{
  "num_hidden_layers": 11,
  "num_key_value_heads": 2,
  "vocab_size": 8192,
  "qk_norm": false,
  "bias": "all",
  "tie_word_embeddings": true,
  "init": "normal",
  "init_std_o": 0.00944,
  "init_std_up": 0.0442,
  "init_out_by_depth": true,
  "optimizer": "soap_variant",
  "beta1": 0.95,
  "batch_tokens": 32768,
  "doc_mask": true
}
Each number is 128 + 24 x the weight over its row's rms, rounded and kept within 0 to 255. Layers, rows and columns count from 0. The size above them is the row's rms in percent of the matrix's.

# layer 8 MLP down, 128x512, rms 0.171, rows 0-20, columns 0-63
size [ 97  94 103 100 101 107 102  95  95  96  99 102  95  98  95 102  95  86  97  99  97]
[[123 126  66 120  93 128 101 104 121 120 129 101 132 140 131 112 102 129 160 116 133  97 121 131 148 102  96 154 134 142  96 123 114 103 138  97 131  87 136 162 105 126  86 164 107 119 169 145  90 130 146 110  92 163 102 149 141 153  95 136 124  94  88 112]
 [117 130 134 125  92 131  88 122 151 120 144 112  81  99 204 132 147 125 131 186 130 146 113 117 139 158 115  96 146 123 160 129 151  89 103 122 145 109 142 146  98  98 129 103 144 139 142 128 137 133 114 110 135 105 169 153 137 144 112  97 131 187 121 155]
 [136 113 158 133 135 125 144 141 132 125 160 149 102 150 142 144 123 107 121 114 178 143 118 131 128 113 112 116 125 148 116 147  92 115 113 135 111 145 116  99 153 133 104 140  89 195 125 104 129 155 137 131 211 127 149 181 141 102 151 116 162 139 138 113]
 [ 85 156 135 146 148 152 119 154 154 136 169 135 136 121 167 101 162 176 101 113 142 126 144 115 116 154 100 108 118 130 117 147 151 106 136 120 136  96 126 148 161 164 127 134  94 146 147 147 122  95 175 112  81 115 126 147 118 184 173 113 168 150 116 150]
 [125 135 149 152 139  86 131  96 149 167  98 120 110 103 108 142 134 148 147 118 134 153 122 114 108 122 133 138 183 151 155  81 116 110 155 112 124 115 120 103 131 221 105 119 170 137 139 123 186 138 108 129 111 129  88 138 108 163 115 156 149 153 140 152]
 [133 103 173 126 135  60 159 124  98 111 169  96 112 116 106 133 166 160 125 142 151 171 101 110 126 119 113 117 101 100 123 117 100 119 123 160  71  98  74 137 117 133 171 138 124  99 103 165 149  99 107 112 139 109 105 170  78  98 109 112  98 132 113  45]
 [105 119 131 127  88 174 133 134 149 130 173 124  98 162 105 117 143 137 106 109 134 152 164 178 149 150 138 149 124 119 151 103 150 125 114  70 114 134 129 132 107 152 108 120 112 166 158 144 169 143 171 128 144 135 141 169 129 142 157 136 115  87 143 111]
 [154 114 121 135 144 148 133  78 132  79 140 114  81 145  84 103 108 107 157  80 134 143 176 155 152 138 197 116 135 132 123 132 102 111 127 112 105 150 150 120 122 177 125 140 149  93 131 136 136 104 138 126 137 163 137 126 135  87  86 130 147 104 149  68]
 [ 98 127 119 140 119 118 141 105 135 126 168 117 104 149 108 115 163 152 124 139 139 138 130 119 118 117 137 122 113 116 141  86 165  92 146 115 169 156  93 115 120 122 179  77 139 139 145 137 115 108  89 154 147 105 121  92 177 187 100 144 126 121 139 142]
 [109 137  99 139 120 103 148 105 113  98 107 152  80  91 112 105 154 151 110 119 132 140 116 125  86 128 166 156 184 136 130 111 110 127 169 100 137 150 131 135 145 128 151 131 162 145 154 149 170 137  90 142 162 116 111 124 153 119 147 127 194 112 124 153]
 [109 158 146 149 119 103 155 148 123 139 123  82 163 155 139 141 137  97 105 140 130 148 120 144 113 109 139 128  93 133 159 119 137 126 140 112 186 128 131 129 143 125 108 120 151  96 159 112 130 182 147 130 147 133 150 124 128 138 172 141 146 118 125 111]
 [142 151 118 120 141 127  80 150 159 148  87 157 110 128 135 163 120 154 123 132 117  92 109 113 127 135 138 143 123 144 114  92 110 165 146 171 120 119 161 124 126 145 113 114 119 160 130 146 129 153 132 124 123 159 133 162  83 173 133 137 161 126 105 185]
 [109 134 126 126 124 108 123 160 115 132 148 147 117  85  96 155 162 118 143 136 139 113 135 137 128 103 140 154 132 139 158 152 131 183 131  88 148 133 111 133 122 134  90 189 109 141 134  70 160 152 128 142 126 101 102 108 174 139  89 155 108  80 121 134]
 [ 99 133 143 147 116 118 153 142 124 148 173 100  84 152 156 117 148 146 161  95 114 113 133  97 115 150  64 110  82 127 142 154 133  93 163  98 164 145 144 143 109 115 147  99 121 132 100  85  80 118 143 154 168 123 135 128 152 127 151 108 112 119 130 118]
 [183 141 121 119 164 129 122 114  96 122 149 108 136 100 154 102 163 136 116 173 119 105 142 145 142  98 133 142 102 118 127 151 170 116 138 149 122  77 118 114 128 168 162 169 135 104 112 134 179 134 151 147 131  94  86 108 130 185 133 117 150 127 110 140]
 [119 125 103 110 158 133 136 137 153 136 126 125 146  91 142 158 135 140 134 113 174 102  99 117 146 121 145 172 116 133 107  86 133 155 120 123 137 141 122 176 151 113 125 109 153 148 148 162 122 143 145 143 122 152 120 113 126 210 122 116 152 162 152 167]
 [149 121 162 132 123 125 145 118 133 164 148 122 119 118 138 138 139 155 123 144 101 113 117 132 147 189  97 138 131 128 135 109 113 111 142 122 130 124 137 113 127 106 156 119 187 116 116 101 109 101 147 151 135 162 158 147  88  79 137 118 149 162 121 135]
 [187 173  93  89 149 148 114  82 145 146 113 168 125  81 114 104 108  89 131 129 109  95 150  91 107 130 101 147 149 139  98 167  99 115 150 134 123 130 162 152 122 171  92 114 132 156  95 110 144 166 112 143 104 154 158 135  81 134 139 116 120  89 105 151]
 [136  90 111  99 104 138 161 145 143 107 129 164 105  96 117 119 119  90 153 140 105 107 147 136 147  85 129 139 104 126  90 130 172 117 121 103 172 141 109 129 142 118  96 178 127 114 114  99 109 121  99 139 117  92 104 143 176 122 112 142 179 130 130 143]
 [134 114 122 125  88 189 114 108 126 109  69 120 169  84  77  91  96 154 145 128 102 111 160  85 140 139 102 132 137 133 108 102 137  63 127 119 104 142 111 101 145 130 102 181 153 122 137 132 133  91 118 118 122  96 147  97 104 136 133 139 144 102 138 110]
 [134 113 135 135 145 138 118 118 152 144 160  86 167 190 113 132 152 121 129 148 138 138 145 113 134 144 118 105 118 138 117 160 114 114 102 172 143 155 113  95 126 115 141 165 101 117 140 166 107 157  99 138 175 110 129  85 155 164 136  85 149 160 118 124]]